Weights of a small transformer language model: vocabulary 11189.
Each number is 500 + 25 x the weight over its row's rms, rounded and kept within 0 to 999. Layers, rows and columns count from 0. Numbers have three digits each. The size before them is the row's rms in percent of the matrix's.

# layer 8 MLP up, 1344x512, rms 0.134, rows 803-853, columns 0-127
101:502516541486548495493502516500497518471528481458524476523462475484507485517539480492530543529518437475509452515458567516492525518458508507526485534462472437494521487533459483520482511503513489466493507520517463468476475479477473554511505494508490457485468460437483528479501497486485537495522503512518498551467491527472454507483500466470493559515495444530501484496521491453557517504479
112:492458498519507512509471486499517515503483512472473464492514494504513533511454495556505483526484513528479517471539470491458531471501518511472499516498482513513489481536504504540501461467492495491507447458516512528514500496527464523502474496516506497548516474537486474516492512534517468477478502475499483508523506537515492468514475530511492490507563514532500481488534504493495557491499
104:476535552519487516507499502459488500492510542526537457452532505541507496452515515474538505500495534496492453502491490476457520514525517470477496502501492502496536513525518476489500481534479549578518516511474523495504519525502508509511478537504511483535488505513524535552475524542491507481508540544520496513466485467545492491453533525457477533504494509488527512484529486489461527521476
090:535500549542506484510512498521484512505532512532504573472538504519514487482492549452472518479521490513508523492491488518550510499507509509467499503531506505510493546513505484482501486496508491473477485478494504517513500522513518475539488515533531507478500466494476524484525521464490472537508506485471487539498493512533504551514490535513502491481546540512542516509495487458500458494514
099:503506476493552561492496536499540509451554507481504514521491483509514484508496489518510494551473524545493494477464502494514507482474440504457512477491547483482491480518469461487465481499526517461482525465519487532454537443488537486521517490486471511482499535498541543523487492505453460480536507492526466496513455456477466512517507472484450496491424489492466453520502527515522490505516
103:480485440541487503453461460467507481501522501508534539530451520483525514501490509498507498491516435523506521512495507496509539482501497446517532510484478527467512511458499496501507477503461488502505506503488464518554502505510525477500452475496497492494506482506520526514496528482472484523499488489486481480500509508536499490515449494496551514535458497482516514547501475512532503483519
090:507497502464537477495482450501503551535486558508477467521522465500470465441485527499513514505481483520486519525484467492477462488502520538506479524461486483484493474526491444513539533481512543454526482463499482461536489503497515490482433551508475484502490461506490517503505463500499544516502481507488514472512441478514472516477482512508501490483507521528449499512524494524475476484521
102:501477483547478463485490483486515514501449480504531482487519558496513447505528507535465513495500465507488513499513486529497513466488438510498503506511517516529481463492511510390522542538528479489499524488513519517511499504468520463498492481518485482504474479503467494478488482512565505504511524518453512542512499525474498445490535497462528500497489527540508463531503523532460509475516
104:473489493475511465461503529507479469533509505494522463500536508475523493499523524580512492496557540494488491540523477494451511503440494526484500547504500489508473503480516458480465515467525496503478449519504470479479524456475470474518487549488530499505518527488544531488467455522465458493462531438482520529494493511482489520495519515558485503512516512526490557523487443429490515490509
099:524478519466522508503538547508537495507463490513436481556524522517487523481531487504485523494498470474510554497541479502494501469522523506491470524500510533519509517484499540480500477517514531538475481537487507487487481471496489510480449489487508482496487534514572490530516482472481496502516492475484518521461473500488478546456536512531504503541508524559482542482541524511442510500513
105:468541528516479489430448472481507532507494477468514471467503505459512474525480506481487523510517512448479481489464494476490524492503520473493526507514480479491488514509528522541458506466523494492479485470449505514502527489499435491522471523502511496479520466519523505497503496477481509476453510520560513514506520465526514470510511474520493488522459500522510526502486556530476507495541
091:504532514491495525501429507493493477495519511513480499488446491514494488523485526515498499500498530560533465520503492506473472530469489508481501501509447520511541504484489503453458543527501498536497507506476474509486479489501508484498520468511496485527509476455513488495488499485506434501508499485485490506487459527514546550522501466488526501457478534514482522538503519513476518438510
102:515528513479520541492515504520527516488514506512564467441507538477490456535532466507511463474485507508526457501489528516515564465503492527508506498484467510504507487463484487468537500510481483474508490559484459483545496501528514504482490476486524488549478524486502505485513463496464494513488539505488525490535491490493509498497520480495511447493496460478449484492495495479520484498490
106:511494495463496531474531514537491472485504456489519521485478547547533519517523470469520507489506506494519528558514530514538486513498464490509497517514478505489486488529507497547500535535498488518526465463500456505504460492531526485552517494467522505531465530501414516518488475472508509480510509497537460505515506463526489514448495518474514459484506524516463517473499512500485527474494
096:521495478481452472482492514521505483510518498499528502516530482492518485478469472495489492534503487546505491534495558522522521513488439492494511519485467507489463517494533481497572512483540506506482508510520506493514523517530505465501489544511496510487511479498525521424508484472572516490495519485507487495467504528556500516463520521454546513495489498493475499492492515488529486485468
114:466443493466433559494521503465458508526483530524520472507491452514488476525557524429493500509473505508482504469494461520507490503523491505495460473517488545489474480531503512479500463507496527499483443476470479507544483476458471471513503512557507532534478465521496456468513471502518508520523498505514482441544467535518500510505463512535515494503520529452562499510482504508501465533476
109:507546489515489504527491472456534497446495514492530539485525445468501530557519455488481516483515487487492481449492482483479508492528456488521487488473521488499472517513467489492520496495512506495512541452501488502507508502506478496507459504535467458492466566495463501546531470513519503530545476519482497516501553501500491441471517477499486486481543476531532468509506504475407502508490
100:498488494465490503487503493512526477511503528513483527503502531460571521497499529482500499476557518521526467489527489525510454526539497486518504520464484541501474501492490488468495490521502540538476519492503457478531507498473498508509497500491513540517456488494499501471566488487502465468468519517504517530488510513496550523437500497480500540474511475503468470465504435476501453514509
093:489489486492474513510507487437490479482514517510522528491479547456555468451538502503431538509547443518532484491468535534472503522527521507521488501522497465458512464530476546505487457495488486462492507500482485503478499483521465488511518494499538477495475516496501532481530487505533492536528528538478476494498500511538529520480459539540514472513483501502477480515503477480514475477514
096:488502482514458514516501475505517457478554492534520446484453488510494453498499468506467525467491512487511512496484466532503519549510517519440521500554499509468467480504481506509493485529512524542493488521483481509511486481501504523470488476478555499443429528491472525468549466501498532455472504496468484463540502534491490536494516466481511485491514483507507475497506452491483458507467
099:545500485516523519472511485478441511516549554516530505544520453523512495487550535495489526550482487467503491499527469506487493494520507461495469536500515536509537484476494515525471481488490536501526519476532520544503537484473501513476519463481509528499525511504506502482516477519471504524525454501477516469534509494514500454536514504500498554514505492503497486519523513506533523551473
101:464497450525532462535494509504528461482551522466530494476508442535468464502485541464501512526491480513460472496518481500483523535529496501491487473497520487471495501489475487504497487474524539472507528542487501484516465467519485512510531501477520462495486463519542473518512496512505467491477475497462492485486508472536508485493512451534532538494543535528482537536482506490487505520466
093:455482504505458503493469506501511516517490506507510453488512505503489523538493501481470462522498468490473480470509526468504516504505503485480511501513519471495478485532488552484554526502481523507480521534470519520501538519561531506556497518530433489497515534510500496493466478507493508489471497477499517497470447504465474469536490503450503483509512459482487487484498479514452459552532
101:497516498532529517522532489532510497523513487499503468525518503506486511509493489554469456495482486497477497441467496528447476536487489519523495509494515476457508532496513495502427491517493528492502470479489509527492441497475490467545497494472504520476517503496517494510485510523485516497514477535501524494519452492507500524496508561504503460525464456531526496469489511535504446515539
094:476501522521511524458453508523477492528496477509465500465488480497539508511510525478523492483480478470482522458520531541514477469478508536475509523497479519497505488498500522482485488490501516487520545505517454488537530480469523509476466462508505529510524496505483514516496521508531475513497546474516512492438494511495455478482494509467514495507469481513528511479509478523477477504436
105:457481475505514477527523478482489488488489508503463507505520557494515530481500468488532470513500469510510491482518549486483550507524484484501508554498523575518503470513503540473539522520497479497484465444522486512485494516476485507527512451466512495516489515482485483477506455526503488484475582503504505493513542545479516500456468481507498525511487488505538493484534503529466518499500
109:545517487558530515518472498512483536516486507507495540465545491508506499518439532496532453476524509489468505523497524485496508529491491481501536472475479511504538560538504528486456563471533470500506484531500475496461483496494486450484490531516506495505509476510515533497469508510472511486492470510475494545491513485515486503457480559499511532470541471524528452524482490482510492527510
108:478463500485485479485524496475544502507514495509474555510489472504479516488529510484447534518493537510511551526528494463495463502538534502465517457514527452490497480465525502500481491499513531477482494495534532493514547472479485499480495507506465460520488449541552489511470481538528518475474483511486474492501491528485506512517482437529484522529526503498490524501529474481506504531454
092:500516491505488556548465544508556496502508479499517518510484501533518477508546462487523542480448504535539529502476464469452510523499467512518542499492471482495511514451538496455510517529501504494532533521469485506508514515467536500526477507527506491532510493497523516521505534480489503448489550515474488535548509496504526514502516489481490511509520508536483500474476508440538507453514
100:468497499512516475464456518546529491478494452508485490510477501444484498456507503529503510498467543508461499486525428488499511532499518486504503524521531490496486468527517542483535466524510502503503498491499513463488522508490472487522503514518479525473530504494490495480537503476534474511514491486481516510491473534525450526502517508498498471474481503509506476508502494469508471502546
100:510491520517506501484456534501466516489500531508484504546486555519508512446503456544491510490474505490502466468474463478537503499511505525512522514507512498468479472542482492496493517534518444496457481506532496561529502501547515506530445525452500465531521541492464468483499485480476487496495499480465525503521517491528442456498510491478504481506493530489535481478512506492481506535525
098:488469470497515471524483510526489506518484496480506538499473491467480452470510468540505517495512495507511468512496499479501479502511507509483498452525453497430464484541520514502434502504467528481458568446516492476507444471495501512483519494481507494502502520531510494496486494520528492474524513530493492488476504517485518498539485460548560532489491495507513539490533485495486488483523
098:506489517515452530536479511535500498508492492515503529487472516514496497476494543538505501541474489471473448463497481486500528485483468543483496460484534461497538463538535463518538487517458510517511513461551542485504479531511497526480470477481539446518471489481493547494505493494536479439480516546500528512466478458447509522493495484492506456508473503508506488466495472480512518471477
100:467512498548537537477556470544490503481525463524500491497494461526501525512519497467495472485490519460533506461527489492493512492453517480491525515475508510521477537479537495517499541492500539568532464506517521508516537484483527486526478463510497499502464495497537504525547532501477520500501493480484520509495485513494524478495511507510521510462519501485510549514515496522506505507449
109:503490492497496499521480478534477494536482458500480485478480479506532514480543501515475519515509455451532484490493467465481493503487476491515481493506487504547508503504516487490526479468514494499529536469468478465514479511489559493479483490467526498509502505505487489484514483543494506529526473479528462506515504498448463501532482502491503529483466496484490522539553494510512468516508
107:542481533555498473515488520508506537459497505478533523539546506489459467499507555509459529525512518498546496487454494504514519504492461519515533529472538503532436473522525490459470495518506528472510471508502526496478567534509504498512505480480483500512466501524513499506497481532515493512456549488522499513503480513569519493516459529542469524512518508529509471513524518498503480481532
101:483488487474520522509494494482533500441494516515546492484529492514488482473498494472498520484494521484461498488488499491455506466454485473542532522469472514514556466520411509484485490498553505491449507524484525518558503527450515463524476487486481522495468510493464495497480533524508492482491501481539528459484520474518420509532462516504465513505506483484489514466486435471489500495490
094:518494482510502477455461497517514541475519490518501455473497483473493504490493484510485480501488488490482483545471491488513491509520493500503461476542576490489538505484540496536482494531535518485477475494491515493490497495465460480515524469476535529488518458520487464478509492556521529474477484502490467520459523493500556484467520509489530534445526504513538510476489495556519458523553
108:519547499496504555490534549516477506499511533502479520494526520499522466494502495476518509517485446496536522492512464497514471496511515516496498513496476492464474475491549551478473499502481528503501484500471516509454508490482478471516516524490443497517516477475520428503493494534542477448508498496510483492467529521463550502534443453495487503483527480520478525473501481481494518509492
097:538510485519464492520521519408496443520490519477472484518509504497526475552448556479476486477456523502481524523478515526515498468503489515514498476475497479487497528462524504560512484483485506484535470509455490508514463519471538525475501482529515480508490538482504513516452502480470481491538495551483528489516497485537473499534446481498488500481486504514486483513482506494504501483515
099:527443478519477521492435555475478503490486491457534517482511525490476506476452502519540460516514525484546496469464502507489526516508467435503493503481510506509494490496544448501471473457507528456504508531530491503512524460474491495518451509513522522500533491470498487511525516495511537509541496536509482461529550502479533517532508492469505483495501494502476473489476542476530545484519
102:515515468407487506514489489496516541505473541555513520532513455505544484520489506502487503439464553451494521460496488502552503531510507514536518476499566529524516493539507504501506476489488495510527496524515491498499463496487495503482464527469496498503541516522465498518474533495543497556517519505501484510513473544510498509476472482519490499492492495500508460523538489559520516510507
088:441515524490562497518503508539479496491513559454491479534517467531463483531481510500493467468492505485516479487491513493491494528473528496494527468516481475540473542488474506527545482493501541481471478532523526488524514503519498490519516519502498500503557494466461463474503476438488502518509477461498516489544456474512523507476504507494465495477495521469488465490480494480479493493489
107:517478534498490496502494478505480481540478478551497521461517476492499520521514460480507458503500532529466471487526480549508524525504459461505474486476521514497507544452504498543469511485516491510520446528503498485505507461509508475510498522468484523474512521480487514537516483498530486557483557481488498516573507467533491510471505509510460535518516475552477512497473506512520464513534
093:508563519526501403515515488521504534505564488475511494484532530494528513487505507501480492512475473486541539525504480528514524537497490514464525504511518499417508467498451495534449498482500502500505490501475478489468533496500445486537496529508506514477553504526536498481468476486477533503494516508516465503487501533504512491542532475497532456548521544495460553516495520502482502468520
104:507509496522519479517489504465512494473465478529511468467501516505500520503467442500519496511509489505518491509506484506461498476493508511504525530509493514508535514450488522498501528482485542471506464546491509512507452479457511509516515495533478520467468502491530496532548506492544477551536485480489512467517517502494548532534478478515465480532472493513554518469482467498529484501474
102:483519475466523499493547465514481437505528480496480492523508490501435499502517503521494533511477477500436485511487463519487470505472494533500514451487524463484512468485508508524469506478494516512485556497498532492510511506487499493472524502498531505475497541530485498517506432445502478502449504485504475541491513509470468526519500503523511426453520528501524494485520536510491492493462
101:533496511513509459568549496492497550501555479526522493481452489498510531494487464489513503499490508523516531529476477492526469470499491535499504529470503509466547515522533481475518483527553493470500467486506552498513544477545488476474511507526475518507489504507459486471530509469457457504511503508509513534524498495525493500524504473489501503488514477499509504518475550491523494509551
102:472518479470499513487507470503488507535489525506531467520457520516472493481535539475506507509493441473510516540516532501492512453518469491497489501437477470537498510531515513473536505522501508502527538518539480521502497459528481470495536541517499444517484530473438490489551513486494488498500507483508505530526522503527528490502523493484469510489487535500476477460497499507483530514509
088:458522519512529523506481485503551550527470484515506514492513466477462509538481502519527493481500517495524471513537474565528521507478521463492503509536478500506534503496535460465478479459504477448482506494505476490485501496465549501496559510466448527479471474478466518492520528499481494469491510541454462531485479515476472465524503523507526504487491499530509513508500513483509499529515
099:492521519492518534476504497491501499512503503511451511454520455484545503511425477510503480469552513503510484505493505555471491470540518523534495483471478511463519535512543510508467499510500548440483482472514491524526502480519485483492481512524506478501498477497527462553486489516459518545491472505488484505470530530489512461476462457513462491524503505495504510489469570505494452511529